From a checkpoint of a small transformer trained on Wikipedia: shifted keys, exclusive self-attention.
Each number is 500 + 50 x the weight over the matrix's rms, rounded and kept within 0 to 999. Layers, rows and columns count from 0. Numbers have three digits each.

# layer 6 MLP down (transposed), 1344x384, rms 0.0546, rows 549-603, columns 0-127
449484474516566451530503465441581496540529544480539452505504511453560475443520554538465474503462518520526473506469457501464500464414467526477573500528473492539536439461565497526501576512440495441483495538498562456470490513604471448520526532437556526448474600478526559465585653541522539403575446473487548533461456492425521534493520462379473511471502460545491509443475572583471517535488
579517541465514437582554517526531520565465492516561563424530534424466561507493470449542552622486475510593442562551538483523497476513456431582546488562554572576458505557525510494471460540468545556490550509531504451566508541506503429498517551511524520506596519644521529432549516475523387503540535469491491549519465637555537502416502436552503447502536541450407411521492536481569503474473
601530602517531405500549461472590387549541433367468533568486452508439558505558420515521547448540456485451532518369584541596454515506526440462534503488549508611481556476481534365440429431458473350458513551485555480537419557419477506507455544539507488519533498504482552455479405423461559504458513531443545479530565429429426471459577518567528457497538550420543521429378567482483504511481
462511526561444510468490492520494463427516515604525487511451452549520598500526498559583521432561525435475530489425510408523569577527520442477552506435493461510580487559462552482543449577482511571500548532476486497570522536521546458507548541569415574501517545571569464445396530534505460500427557476360506434471461430561446488558408397449508402509554502538603499530511558499485555564463
484593580464411501576552523423452567464515579476496562605572545493508415433601518457381558488543450474507455542557434495452528470553570475518462494620456495508544435534488434518563471469480454474434523595526442516563578424509435503383558507462448436548546462528549506581461434545499508399546574530439497469449607489437553494469537433457513490543400394522476533501453414582484526634464
510534587499542445566473514456552522437414447570419468452471468490507449483506534524535494476566421489483564463421666512499556487527642540528632446553431505582492555428519580517513519480489511502464551517466543466531484538500473489456493458469464547457544543527555474455530480510517552391475503457616471513539483414411448560516450476483503474500430501533515463564491545574438505625434
521488520537492518496478579452513499497467521490419477370444521400509431440541422530469435463534515459473573529497439516517517508451544519455479432497504434535519439429536450484467481483428519457644542465508561418416428492484524470504562516574475541604542475462439522415552561525553472525503435473539446391526535498484443497552575648427447519486506425349565537527464575573427548444518
558404496542486504465476555534517573522551436513486483595478492506506533538504431434393524521517470495472483547510497431520643466618512424556461498475548501505518450540571522479333477516534467521497330482450500451502538525556483436590524521523467445470532564495531574504454455536400535429571484413400442470507528472518510471550495477523468571570533467505343442500460394385344511465464
542425468606459534517435467477528463369511459513479517519531519447515444432541520481525404480524487493527541581518492458518435527472502479443421591479543495563480517550564477464457448470490484527522564523506481426427594406444507510561499518537531467540555548449454491465548456510599541543433517507505475558472434500504503410407531474562558469542489586590492533543496541445474565533562
551501531463447467565443476438561592577477466518572516483471554495536499505527516533420458504464545562515456533496461603432423423504458525394427471510449552465522546465506508500435545648464564423593497498447546484524511405567456483516427501408420552552576494467534489457532476491522530534421487402502444464447573495446438547472551506513447538571421520570525492468482511577520542475465
414423443506441507405486453514433491494454502466495448469497567475529533509519652444453444439483453556453464509474427464480479471487386563501497440528524559407528489483360509458541493541467548569475512502539522495513444444464470506456516446493499481452511422547536400526528505411472487439427555451437490591468492471473456604546509454532557529508502562550553525448532617540553457538521
484478459509517502570493474597448584450496542487537427560478468478585503524510411473563418566548532500450464538480556510604424513503389470554604542484502516433589456434518505506481530532475488473470520558553527582506530439482484574467540363452372494543543508472416559424550478494498558513473577446398474482578487552532448447535443518527531454474425535410467542468467600448564446462507
467507384463579424457573483487634499721517473510498502532560569524519485472489508506457533600525543520494488564440474526557572551472472590489451564519477438475520430522496514558567528484584475450496471453543542577450492598477541439584433512341462475473451515445556505507552465538577465522560510463659391472476477461440428566476587381549498476457434524520594522476509691473597584486435
414427519575544554417681522527495538479525505462460444449447455433479500573566541554478526594519367470437422458581472393503432514476515509561439389590516493511529494466499580473474520601545501487526466500510484435496444504520525531548433543427530498526442507381494561532496504521544581640453550475478499550523582525488494488428470525518446552452579450535605551441479564380448513537420
514493513501515511587477365444603580504557517470434513527544517500471531471544518482485481538496414393491432538523469521429373406500550494511493459518535498488400583411505541561452518493449532497548497521476518564422431504554593490551451475499498515441553461477527557464426441438517377630524511532507499478436621448489503500411535534499524539515540549480525506452466459532405521513578
570562474553491531454527447481469528486505577433505536575520508592493451498658509528478438564532461509535537401537436527552521518385466456465433495534558497417485536539476487376476528501587441547576474416498482533573588441544455544416584507391504409633540462483498538465569414431431568524452424511488526557476435514560457474521472538446519478485524476467454482574502650508483528451616
439491401473499539495488468474520540497459433435455407473468413510532539484461499493589481468522467531528481431472560507449561533468417524422515469440542412505448491465582473509524478432435442484510496509481534506426505583382432491483484473415517486478475492510473476511468420534539501542491595466480458449564459543411459467441512549570535599478385472516463445471490461541554552469481
537568449525440441531522518438461540414476542534562573548442475558494526497471567504518541521497476380500497473435488464476473490452471488501540481541522492472548433498458566585587520524503511544527517534472504470423480508590488492521486562509560535528464566519517487461479548589553525639497500481523479566507510464482512556487459445557527420545547549494431592538449450432549461461525
524491427476503561468425463485527508478477452515514429554448506556635462497511488414509474541503535436523457566464488492562510512432539519517510463561516470449533431594648504439556492550543498669429537429613495579471554530523562389525523545516512539591451497500459518440516495530475399567512416509478495413477544385561537512508581420596634526485443445554538456468543494346506574470473
503542563558574539527508602410428538525464479514463534395347471434490440500512493544512454523348531583542570552500485461479532483530461578534562529492470492470501551442535478528516393436482540507581550589546423556434482484552412415558616556456379433379462501461505564469475485512532447515487584375522483539541485536494459491446484483461462589503525469451530496476522387569537565495530
501554525485451478481398553455407389478492475445523370508526502555445610559474518576451494587488571599428527529479403525509528424511513560676475492522534521517514405529445575374497543552495559540433425494498503546463471482521500490452449439505432407465474561537463558591510570439516439497475498548525486606552531551435458539512439465483535467635465519504505434529476419466503421456519
575498530543529530516415545517431484519485514496529491483497499452515530509404484476509485595485536473423480493506462452527548396440473491491524497420537505451545426404521508509478550491522423601421448452491496501563454579579542506556475536482419527456487499488554594507536499381561452444455509551582577546520459460555496533553448475603550412535568498472520471469553395483536505496517
476494529461476474453496472505444471562498442539530474497537477501463419508519452505488452511444498521564517410499476448515563531471567541450404475476573485513527484565517437395469529511525400468514531467516450479388506535555551523487558523474474492624506463441524522547479482452508530505525581401524622483480478575464484455512422630550484531411459424487484561448557538435510502398465
526436469498588419536502410493501570459564495536449491474509539504550541458551474437372546512500525564581442457546475541445512543444504480499486477511456491444489553436609471540504515450541550556458532565474552485607452405592512602480437500450455439522406591469569435526547549437542476512481482553410539454396572446488577540500535460541468528366565530471451446483529473503511468543425
359497544477537513456522504538546481503572590495546396455589584483541523459584629468473476482576506496481498421472544541489512517419487496445535517561493458560477521512429490572504570533529459532511538510378548496522500461489538586541583462517526578451565498465539511529558503444531489461518498543545476510486496493458485533544490588530559522445405427482492540507475536585500484448449
517556488460499563478550505311451534560518526581517645573641518515511382533604491457508476473458601372457506439553575550473578449516520432552463587499463499537502576458450497493408482507532498469611541469444484560475536461352530634621460453443505497523507429436384415523601548489640505646393524484452475494465621469600527401470580460497448512510449505430372551597496490533526539371526
453434507480595456643507482424548596531550398471518482491490423415430601439519507491517487503477478479550522497451456440562483526661570432565403460543568515595559486479492543537506447556572452446484559590426549480484502533517475484556482601562422429565461515423502453447392562453450457525532507481542437580478506535442389512551535524483498442511468542502609553518501499571453501476445
488539428456486493521526525510544502447514481467519524522504391509503479581576520611443536498530548586494466574473460501480546440478440479587450532489562466450414455480608441466502463499620553504493411469469539551521442479437469521462486571502584543608454506534489499532567435494498497544536493436506521482502510538576484513515447530406612524518551580514374530496531560480456496471466
562495499549520596486469530414530476554494525515463392517533508521454537505517545480502484493506562573425434484420559539469469532353523552496518470507473611550490509437464444522533430458434453524472528424526463539574542462462549503436460516495487478536580469528480501531433551445470513469368507483521513457469443494488468449510540474517505471462472589494531538564469733540568535473494
462466516396420526519431533642551482535474476521515550539444494467479510485497446441508509454420527390427544537515641490435511577487520381402479497567421439515511530505483469618430551524536490576449477567498425461447456489550486517600464531483423495442490588481542568620546505619520479441491465466515533483447503569499604559481534450533587478545451579610465403498558455474455602557583
440385585518511519531489527583618557528550476482552437471438495498363462579497490486458515410459544558467509453368500465475610525586446444564521558500459486475495545477496461584503415506487387403524430590437446471568377492540431468462583392548429483523538602469423514445521420539505526509593586425449481566486470530506540512498520543541560608408438425529454524565509572450576423528545
453483549592576464449467494473542479490519550470503559462371494429491445581477557540489552508501481523524537513511478504502564529470587414528473522469503471532558522544599480436449549475504516511407494529503510465478453436438521415545541476524551423511513495509473510535541513440459487494620444474558477471418533505486480582535586493549576506493537518482554547536508549462527520472529
537495512554535502508418526481610522347486506514508525517483459590531529549535470508557466543490480557495584594386508553530566431404509579472470509524427509459454484542444555516466545452519572543470532514457507505533439529596478413454510555521445516481518497466455539519492401553513465551560489480506457576471628443477461493554443465515461496440549484425488488583505469500468548485543
569446466494608578374560591546527572497446465542474471545524467503505450529486487464545469509515555563479477512497502510453476507510516458498447497496563473517372476431514493527542391515493509519513514566533543489449590556504496516416544513425499450636472436432488465582521496527532578514473474487491501458562522437551520486510493485453596522487592442486594575548493563570585565547439
510456457559537613528512583589505539423523444539462484571532544457504544507616597455513549481539579451525523499471554500469534483473461476551463388495487491433391447371467465445568450482466562446508567456526557568447421544410483570517527557482502519488479505463531470515487481380568520562501571510605484525489489489531506484559478476528466435570586547515446529450498449430546670523404
434466516544458422540481448525619420512534577491450526481448472494510436549487565453425440394481559499436475537493408511475474519504378366517534496466547568478525455421558475563527607491316579545452501575544442541541433375484664464614498552409558501502535551464515518477551579518536504509537418553516448541504434520541496633489490539593629447414547417560404478428506383505472515575402
531441419509495482531588551521561437511473503513517524519542575503455378561439472382482608474508557472622422518468437540405534507435474481477543512523470495524486505468428542538487612475416548497457528446442497471507482526519496535474427530480457570547552661431413488556492589447492507489412534451500515560494500445389440390511490471496529528579505521434458497495611515486523510598496
491486442565431566502510320444461493463469431479467470472528478561459550492465520528573384404535516467547444545480502462450481484433438534441478511538504431460492491551485419546459610548479551484348466529520430518487362410465368455512506423466578551476576535446574517455482445449464504520578498525502595472496523483581463445576577534459474485534513481496471509467533362431491530453533
536582526519518577450460476452538502480535478458488501477588491457537431542556470528529481525496490523507512442500471491525577457567494500462521489511456493517428474539552602555591512457627471479476476509461539555543451576473546519503464574519513593393469437475413428460491475479431465501489516570589527435393501526536415464540536562508513504553483477545509412480505551543514470490542
457460509495546381448460521495519561499458565403431482395607424598504566533510568472519562486554524439437529574516445541544530458540501489556517506513525556501548470442536518514447482509556433414509611577609503460522523561600473452479507424400451481493460465545439409473543438598436480508416510530515500454507507459595481461532464418441566570510530470570490477597575408550498578517480
531485558499484438416441552493520444466424430494576515493428493466419454491448501476520483574594509544514490451589547573502527512498501504476507486561425492457521578512478466487481439470484559411541567425502442525474517443463554488572510381453453524489403491536472489437543440570530437529554549537574430519461450519596455504392517534465467572491473448557462483587504476547456570367528
452476521562530443581573516478465607363456480504522482540441505547543478468467486539477558478458490476506562436481379371527511409557495527474520519626461516495487517506485494540489471492581509481429508402517423460511506465465503452476549511521551585483534445597489487455490574494475407509588506450481502433463424539519477469518496401475469509603500488527557500549446634528479451422604
504538530445543463562500493492517466572444631442533527483525470487379440522528459441550467461541479463449600405457530540485564492485425472485536508454491552539535524485489506476528571418518565485578521547504449470429476510554485469509557504451599418458429450415557535566540486500491493567536423502531364439590490496413541592525536500540548432507509433469452515527476587475462531489469
412485529556466426440485499565506546510493524531515451401456544474448494396509512492447560498582509462449531509466504532525531518422523415497544517464449532596534507434469517453513533466563398536519518504497419543520422512461451449465442505527466472502455606487518524454492531529504444522488483531531493599513521464462397525477594537493447463497494465435515462495520637454487592554488
510527451539572501504611469464515440462503580466476560535532588526514423452559411498490510492515495564477510509525477444471496493430512581449501532380512588576490494413486444427523532412592520510492542517465507473527535477578502453505391503506467590585458509548582498524509494503562549571514475536425584474448432539634507549543501601545484477455485457540528455560438580491545469530534
444512520495477497495511458443497478598533515543566476550508471521530453549463509583492558475494446496503530538529503566484494518505559442498497490477451554523459520540558618486544491521382567487483459527560514512469393475494598548500457374513507512508540445412486482488486514555553459425493430514465527529501469478449477506542506532444473573532494556454505522454506630617464503572444
461532547512539492415457585419467473450435519536403417473521473521517512537536518435455535456432513575579474507466567493494480363483413455462549470431521461456452563562431528566500547651473467508484444556466455509483533434495463490516430498451532483496565521554597532539528511509472438541506484460545466483439519545455513462514465497491413510473507479438473447469539516505419453495498
381524583514509488370507525461459550562445500515495452534554442531492463496541468476504542536555410496519510445532367531477482553509557585553522525513470515483468473451506519463480487525486473443522472421482584427463600428489496595504520528475429511531557437481461438530485441509569508444525481571426465428469492514512651502516405488471524557514465515621509452461558382482526452532500
457548474528491501428489402444487478508561479484436488547530447504495505443561407595504466505526485456510522509525466415445545538568551521541508495505461454490463512544552519523484403490550410512478493398535566535528531513468527524559516359493531425475429471469494423507473489510367479466498456517509570515548477549472431498380503445436578507462514428521499444574518441520522458545551
423473529543495394572498515491380468505431438524538451535491400496513468452481424519461487525456535500546469371486508560510424536582527401538483487465435436533543529580534459462516523454450499554518544577424500465463420477553599584563578489487514527568472483527365602533492406480462561495462436432491492513489496505476446480590467511495521453387399493552450532488544636537592432455517
472555480562535465521459568452475518490401570410471459430499470559555495477582388464531467580519458555552604530490504572505546440447499424513544463514430418483543564512519421536506485457448570496499455434344405577520565484457486496520446407403534476565509506426535467531603489458418543479490496456418531524504549612485558386589476490473446503499483496444483454511543614469491533571530
451528426440489546522526523488543523467593492416545573496488527495497550601507416532405573450474487454438460425542518455466498402488603461476443561612503499483490425484515392519603537583459554583565496570488428394390535455539562428472480564524519579508415502450413460575531454480453503467553570457484565572581448546489477532456489491560500496488497516435566566515495560517481593503493
484499563546523480481476479462525545424429528566471538517470422477548556554525566366512426542402522500520572524496474454469491402450397573559570479531497394459542483420521500465505456517480450571509490473486583509505456499555523623498419630469622518565510569525527419542561480508570417495628451465530512593573499526491543452455485504502439477472505483497417502546546519593548502529449
452524502545493509554462409472538534508530513462526526472528487570478579464482484517501483456484490544515508457422595391505429495518497427656457571447475468436473498453468579443389439512486385549516518520541486448498400451460422560485529487465488552560459517463533606499485503568416552536449509455505501514491504550458541546524536507391517502438466607427612480526528464533447490462479
548491482462450475492553534446447548438485508535507415490481402475520454515566487507614503574441540394501485484638514435428551523516492573587519551434531453543603445481534427494438528506475420541466445472574473490591500453549540440481483533569569447477538523440525471564437555465510412514520444454506516565496532486464536388511555513512546490473500488549464576492536305615429477553536
# layer 6 MLP up, 1344x384, rms 0.0689, rows 550-603, columns 0-127
448444633515526555495533457467549508607444473474451520519493572496576460495544498572594514447542521491506512534515463489446479550467525490569452491509509418545545490494598432467528454516565521465467389501555536441503488511468547512538518471558575483508578561513399621569517473475532530479557485491564494523529457529522558520468458442386373433514511477475537468561594506485464525546478
475478491460513509480553517579483581519443446506549449424435535432472535518468378489475612546526459557570477479491512455563437506581578444520578561433491500560532549511486510497433493498470494439440505524503542391530523600497424460521495470494550505556478513554566480451506456506502513515478506453413418533539421484552435431508552539501538402539622541540389489463515522466553494539525
437493519522636507566486557486638503529459541548542493426481550572472550456495515446467497436576512530597549548573515492448483461473451506513482466520564541593522467525502554441608497608502561503492535581446564449426442483512499507437605516535561517563494399462498471542501513500468439505497608557498542466476487457487496614569567435541495562486538499529378544539502406535495498552532
585455581565484499500427423489553462399422479504567486478509412518610472532477553535520484431495556406457545444533451426435490427451559415535420435515483506523554528518481530541462468494517532555476510428478601455506407492551482557488529435496441513519547520515420509468481532472372449488525502564551502515390498486410474485434480566509456487492532537490466468482467442590559485549503
537542425435511435462638523539477488586593521408450535536543474600509510433433552517564455482472453447414479437463537453542480484583428499519557538522497605457554576592487418591504463460545499543464519440601492617499454472502532434533459545475506451515554441608553501555533465520497590503460471422442525480508479395526583536509469536518561496606538505421514532529492478470514443574518
587529506487448464482587546414520513486455556451444476539598539512481401477464516527512451471540475475459623459464573522554524475470427511593465512457445429556507507532459497493593455539472579469565518596492519501482491587499429557518562531479508545458514529520469525437452419419579511538435530428616473488456538444459444520537457543524459508473455569426488529526478550562488492550490
545501568469517552570556560519449410524517556510521557459427456512482507597518523483498486505501530531485483423492460579482430551505488409526484490599513494452533475486481505474558513466518493530516564476439520480440501503568444488490443430574483388564502494530539472470541558462499391479451551523479416531445521480450509460510548483488436536541500506525456480456544520509451530516558
489455550497598549537526460499421448455463402534458480575454501525497538499459516630557613576490491480405560570588516642547471476570477480479432482529568516502484479496466420538444461587434562482517524549530502545541546539566508455544458436521576492533533592543449467515522584512574555502525420522524499565545528534498411573507479517559545562461532507494515482453575507498519527520575
585439515474525554482582513534449504505434600484551482446518529544474599484428518464557509504420577571548504573483533569447504520448520465546630520542515560540463493539435576487514495542587522484440379386513428534517482538574563492470481451627478470515534421475483557538509414597440498459504511490625457459490552461380545367435492588546510581480493454567474444569458486435546544518501
416498533524521564537529445489528524519496539486516606542503448548573502543502536573509521482561501449480564512487491536496431557466463469468466549440391447514598592610517490508490455562606496578503429421506489518521464447514496501565539537566382551537501513418507516407499481528519448521501467475534518420523483447535513540522509417414549450362460473438412469555549538413546552509511
540507490444504547530508439541468520393500436583540501391460578523434500488404554539450477580474592462538486508580470445549444513507515502482596547566526513479557480542528528416453568424514451428482472529535513513539411514497526562529497564477471523534480473507522535525537479575577529427522553541533524509415522485558447560554549554510513500437514494490545531515571524516443465616511
424612468512456588489476490415554436596503415519568543485535478430532489565378486502429506469460488514536617480471507475413497478453563512581501471549426533570453554478492515493565473451492445499437471510506492432567462459558557379567454482502552495499530536543498464527453481478464456408508526463582507430450501538525451589533485638546516455436561444490517502454514539499473452467502
522480500524499532528552485520515474492486438468476494542624560540559531484549559574520592479499443465451497431478519518560453561537451533534570500452489500438486481494483579527486517470464449477505531504506569544482505621455492471481534440492586528418481590463476474471466525539432572484533429469597481501470518441442491467425502538465558434508489512466507515482474510478556528397554
471513459523501596492609536475585485509532550581602547534488536472557507476513590493509504517464513409589539354522515564442567529436508476530516532430453475450604495492446461430505461509495415526554524414525467571581466510515512524568445518535540467531422442515545494537512507505475489484514528452464463513485508477508529483501505419521566542407529578479488512423500471562402465554525
402480509535489526538481485587463449518555542528448527509463516525525469487489551600534391446506383444555482510586479494480451457474516447386481482534478481498589515517463404496560504489497497623588474497549520513595426492468499482464447441455598497566450528527487525473528455509541577579578349577420521500564478535500537556486568570468450432551493439534536547476475590595505471441451
494457492486429471527501523614482539525510447522502494389487488534527514572429449511518519470550535452493556451519549535466506519480475511519517512523518402486504594538413419497581432539496506479541496553526455468566430529508570467472423422526605528531522498513469528632495603517485543554512518577437530464512411501580470493562461434553601558410521466516479447550461446496489486507497
511493570559488459469492491573540532550496498491552424513450516494498465572486462487475466515400419471564493466514466462553523513464479455527461573573531568469510489565558544458549580490449483526433480553464498574480477686503594535513511528497522529510572526533395586436495474468517540585471550544451596489370480461517504499526546494493553476480447491504410507536549425453426505479510
522542533493444548428430559461501506386502532526567466539486493483608548453561509516495490545487454562408498516493432469501528495495481489536507489518471540473564617594481497442503469546540442507467557538457511417463558526589549464488565396510502329526543473588415465537631566447559470390507561426524461375563417559545428620474428500486480503397470541501472381551464475534501490591536
494452543602494522406599463430455520476540500531476431545443503588531520530425478536521587514447487519487541479514558481521515537562412506537445437548471518455466492419459481518535480467456489380533504607536442553475511534441521519476619515480531455415515449498581522521514446497553425485477466523493450445534497519507474443514474511481420535500551443429479431509593404408520483559546
455491503572493352572481514470547507507463467571473473469445449531492542503490516453449448446609400493483619553502579505487511458415505526455547539549529566339583492429512612547565485536463461481427458514489439538413438608497503490478585543471496364462515533535565406466459550548558531470464533532501530440415518480436516494605481402489377467491510482483490471516459450428425504427484
454495467529541455560461487514389522497574476490583482499412530488487568472484413515511512506522523508512502483476491528520539478448593545430531485475494531582575527529548411456521462481460515435406499532542644430512482494599534437552545478433503458500511497499517521412437489488452601548437451487565557469524530543538510537497481559505470518427477413444403503463535489419514618414494
518533528428488570529462517557384522472511375576436531480534449533475517418563459446495483631513426497489570510480532581491566470501403421470464448544541504636496515482494503497475455529568576509487564388437436512516465464462456512491497594533538523504479564524413482458617480505372628446529415488532470365490454483479517505509488514495600394452510400508489490534391526531528492477455
475514564457529431548549394433548551465564501486570518573423488572461453523478459450385528542534484471601609522580403480439533533535568549491470405477515508492481549536489530492493477407468423496499544496495514473486476461479521521499534517485486500503438462496516575427521675497514488489513491520472482468438451440472547546472515547564488401536537485521490529470481451521502605500481
580549512463488511489509545469473432536408493555509475516457425497486566530541591508549468457526489525504414499457509532501513550464579514528461549528567501433419601441407660487593445492504560525554556439449514435518465484475397491506492495501531498494569497491509482481492551523463542459580568495391389575537504551520501494502471542513448494575435609463469466523574535514532518518525
529525466570466401500510484479530488574470454511518462572488470519471451426505482535526491573560465549434488481509633510587561451529473569608382476512473527545519539545512473527503453526382494449515521479416512508533517398435586466398503453548427511474485582476483417599519483548415338538527520363553467456600465570531473541519473466541477471542521525505422528463517456429492497450580
560619559500563569479496543523516498443498539514511484531422513535504556485427569536486469593525535436532491522544477501414514485555552497413425487549505535559398577551387535561564534512478561541478515435523514538450522553499428608528523472375519525511493537572476510522533435475544502497567571478503487420465504507417515558608452439417537483597478474483563410529508511454476504482518
478551416472491568496484486462543455453534576458565538536453565418463463458458495477483479585514571466502488570546514395517466459473548526461472443423552492535527531515429493535526599522465526476485566420491516356424524391538574490556477506389431469529543494509502554550464550540468379509437471378460474533343463489522472470552552535513576415474498439493500564475526476522514458420488
582502488499467493491504564398500540542506436511474501499517499513421519494554477564534563535422417474553484437497448492534496564481503538515391522475550425526500419423484582567566510579517539413483480425594558464476503530538497505458511561556474439506389464506458551499486546522490526446483573499460380493457509557508509476489460461449467527540482602497569446392527545567369476450523
509498496502452561522460536543352547413491460480479576549413503582449531488529424514481521503465468490589458502539537494474437592509518391522489422497472390531512600521440528510595456474550489523548454454445553504455513421543454569386479536483520433542561485527326451421445441497512498402392544563580500475499464454529621590487515449516538460502452560553519508517528535483451497541472
477412597501514507471507558532608415541493406390519485478531579473474473478535428595439509517535545509368543561509497449517578537482455518506474430437539511442520553484497529457492428583476482438434563600494581485527453565474492508547500553456469489579436498483452437564436506533401548549522527561492539476554591552548555527486488469451411494477457424488467531605490468548569539529469
573429497513497485447479474438496532514533531464592563546540501454438588449404507504607573419443513424424468546491504377472459543530471428427458566559541547479496624567498480463500462517490426512543550572530521499519495581519478526514572503421516533449444572517484495456547433444501571569567538500493512427542447496477489471489467559460545564596456432474591532540473439441465485510434
481500525494497529434412475505547439528533569609556540419561509489494539443466523554531513584512528525443515446428476492499544487403484461396521573502500467482605338443398538577484514471441591481478569579441512449542468470528437488505457576508505464382449488538495529493591515561512499458472440479518502459522452573467558551539386500514571460532439516598458429505514513449494484532528
552480489528534570498477460494581554555525514484400563499515547492527561520533452436475465477433519635510516542473444520505457507580575532556570452460554543507533533518437495452532508484416464468516580507479454444586479484441447499555468434500487516436504488450528446486449426540431499499508491492490555447492426467451477546474491525562534447554575460440514539476497549471532413470405
517542539515468563415470556402500431426526532442474500508455553481401543472527483513549510553479530470380570422515456405473568589559629441400462445448511551559427550511592449506518559569582446490492465525447547425519469525497524572511554527506407494395443411499452605434613572459530505459422457531556508570558463660507531497461510563528542502524460440513494490526507510607573482545559
477401529544546444464512492539452407512541502530479476456524550540480438542482507565544502536415544611480489474503442577499486558451544519431476517504559485478526525483522492590504518573512546524394430548505561558464456428530577553489514508537482458487554494502513491487470525514492459508514465484543447545588423493496497455506495476555474498387505516493558535597533589538504503503491
523425469518541500453470457545464507540430463486555541586418608468394469563501492380468536455513578469455515535558464491492472489448454531528457525536557599535569513404574509545539608428431473555582439456466392383485375504460464598562469562518511588589429518546460472494483505534399517407469504432599418505499534522414517501444547491525549424453510415382542478515555548398395470629480
589501519403445475544408525486496505519393476509609511509560513529571492455475430547446556472537512547510561532395540555608515536544422464489478518543590566493461449508502499560506562503502554531462495457501497534396423457455500437512531490574536454478453491461496527572474542473502509555494442440480488491607473494416476563474498516515454468450518446565521521457473512444495542434390
503526440521537496489571572484471464415464475520542507580455564576486490536459475530416526524451461569456429543503555465459501554536507566510506465496566369535492524538449430446478488493412422531483539516519536413527441555464496448464476490439618482518477490484481518523468551498525553581536429559472404473500478499533495442521526498557540419522493513536464460449565464507504492546351
507491567523506501435485449536406547595539582516477639494484416430520550400501474513500570504534571432471458546491527503506486533473494426470491513559559500420452543519494565543445465513504541468529435518542599471502493505475576457539559568508476508537524439449591511427548430559523460500475429571552413561477486508483451419527460472558494495475602508538522519477566406531480522579467
546573652487492552488528576567565425575375456546479523620495455481462521536513549608424477446536443502498555531519463602518563483443418495522466507525616492563561475610461522513506442608585465520575511547420375541488371381556568515430517441499470400457421396506438492555452522558502493459437446486527512423538608474495512486438502548523512548499524456484472492411589549484471470488602
484519502493433499492421525473436414548586508479463438548531551560505418529449445587521511494504514377455652451457470463407457529464492435427474494480522517505488506488462521402554444412529448534479502518576384527522592422584537477565470500577513502460467547532519549482423502422494566531605439564514517514501434395543455405533476451580450503492520411508407576537476474472593493589496
441491540470510584546559501440520582445512480487501474483552406478460383570423516553473467491568507445558528500529470625481561447505532496521441487517473507564548622461518448461434576415523437512500564507516379551479573459516534461561485539538422556550566507530421493515408501572526524540447598581369538520481455527415518446396555571505473479588469518575451521511535454486517443532470
516562526598436541521429429499554512543530508530580509444441484496502530509509530572450498414512574464481463467541442559435499530522417447433540588448386413428437491474479551445479496482414474361495459485451573589510598530425446517497520515480432558559512514588458533428521404526487461514443450528457571470466529473475442472558467640472491564438600444573576451439573501476461532539489
503557530498455600576503550457512476469496588453483395538572543476518446558431421564471528503464503443510467456436593508555510391483515467536478596540431512598504476520467491479545419561547612441509508536402573478563374484528540550468466528540528523549481616529486569501559519522599493473428503508557540478503499573568473508524394438579510498425500429470457608476534469478570556457535
594570488459562477565560566495522519472481451450403522529536568448431463500492459447515601432551512531490469570495532551526450461458531588504494581554509534472521546484533515510552494482540447583512563515530460549451490448527536521565508539546468401536475543481515515500519470466541444462556543530558488517431445525517436582483448541558499511555558491487525481498590570453503531431517
506478570465444448496476392493543549477460534509421480462485430476411503597488566465524507422497617484556582557519480538400485558464473478446577481408494490491583529513489492492471528551443453498450468534477643482466507546536508533550514461506549437487503593491486589543514526560521527558439481585534619468518505439459519581528547510498441493567511542476468486418550405616457515555571
523513446505551500448569479441440534527445431448438411464565441535455475517444504470544469463522502503422545513530484600467482486561475503559443400476399577464475524413424426499537474506415412369455495411507519466459476353499460465519575522587598598581479585468497508513530545531500488428478511556467402437451440523517565587423527469489512528500461526495534513524513445477465520529391
603482475380407533487448575543446495511495496423430467501446565460551491526478551617517464466522538469418446488485505427448462483445408459483538495494413532440459596482572460459459495594576485510554559474550489456601409492492596513499502566490529590579370513508548476488558579506459482533524535527525489478534520562486501500488511503614440575593557506491465504548555463514547474477619
489527406584456514495561500555488481431492471499453556501529540530475491455521527502567421551475482560363529536549531450551446460489396511496500551563579552554430480419500472478510450498500499537495520489390479447571508476538516463529441515565500530483475562540456467506554410468541506515588514519506534479537523541516480535507449420436547435533543523527469489525467381454512501509554
410510532576481604434574474462520555497539499435516549468548515535511458526430443592477510470498425556546603550410456533516482620482458467510512524498533483486503511457559541457541521463567502539560517553536495449460576414497517575537474483518550468390458510469510504491470392605469527449469568502475512500412464489470454507580526450527506454433505503546522466477490535547518416471522
461457571459434553532493536500484587492448493401482542532545605480545600540442484531488568440426509509520468594418536540457482514428426554507601529562519407494527540478513559590499599523484462530397486594564461462461436493473527471507453513549454472515594518494515463482475472562492373515512604459439570536544546514502441505489437567463509574489560598452498519514489608405517539510568
502466411517481407411438466481521486440499439522475446505550496456542536587510494527551524574421544399538455501503559508454490534480475478500508501440535419480481530601452544456640563472562492518576463512452608499441472444586562583580563527408541592514455565549494463397564459566490517486558517462406480466601486451582532451505586517553517441601519503500483508430591566624519504545403
532498506489486516521544562559467537538552487579523486414524439458412583571526496543531420471517460487541559474403451598537415536573484469554489461558525389499531475481488568490441455496510523496397438434487507537487575516502475531464410542548469496513516547492474529536550471543478517504450522558517482454587452383572495515517460487522465477381492573541598483498520484404528467468538
546578445538485586532483542479485536414519461586451588398526520482528543576424491513549464458452520430469486457482573586483493609478525499480536459492508413504526461448639415661489447547526427469504359528534563536512569523462537476481501495428440439526465406448404420625637467521479472499422472549517552474508437526502487588549495487608540512480563523488490502519532480572544455475440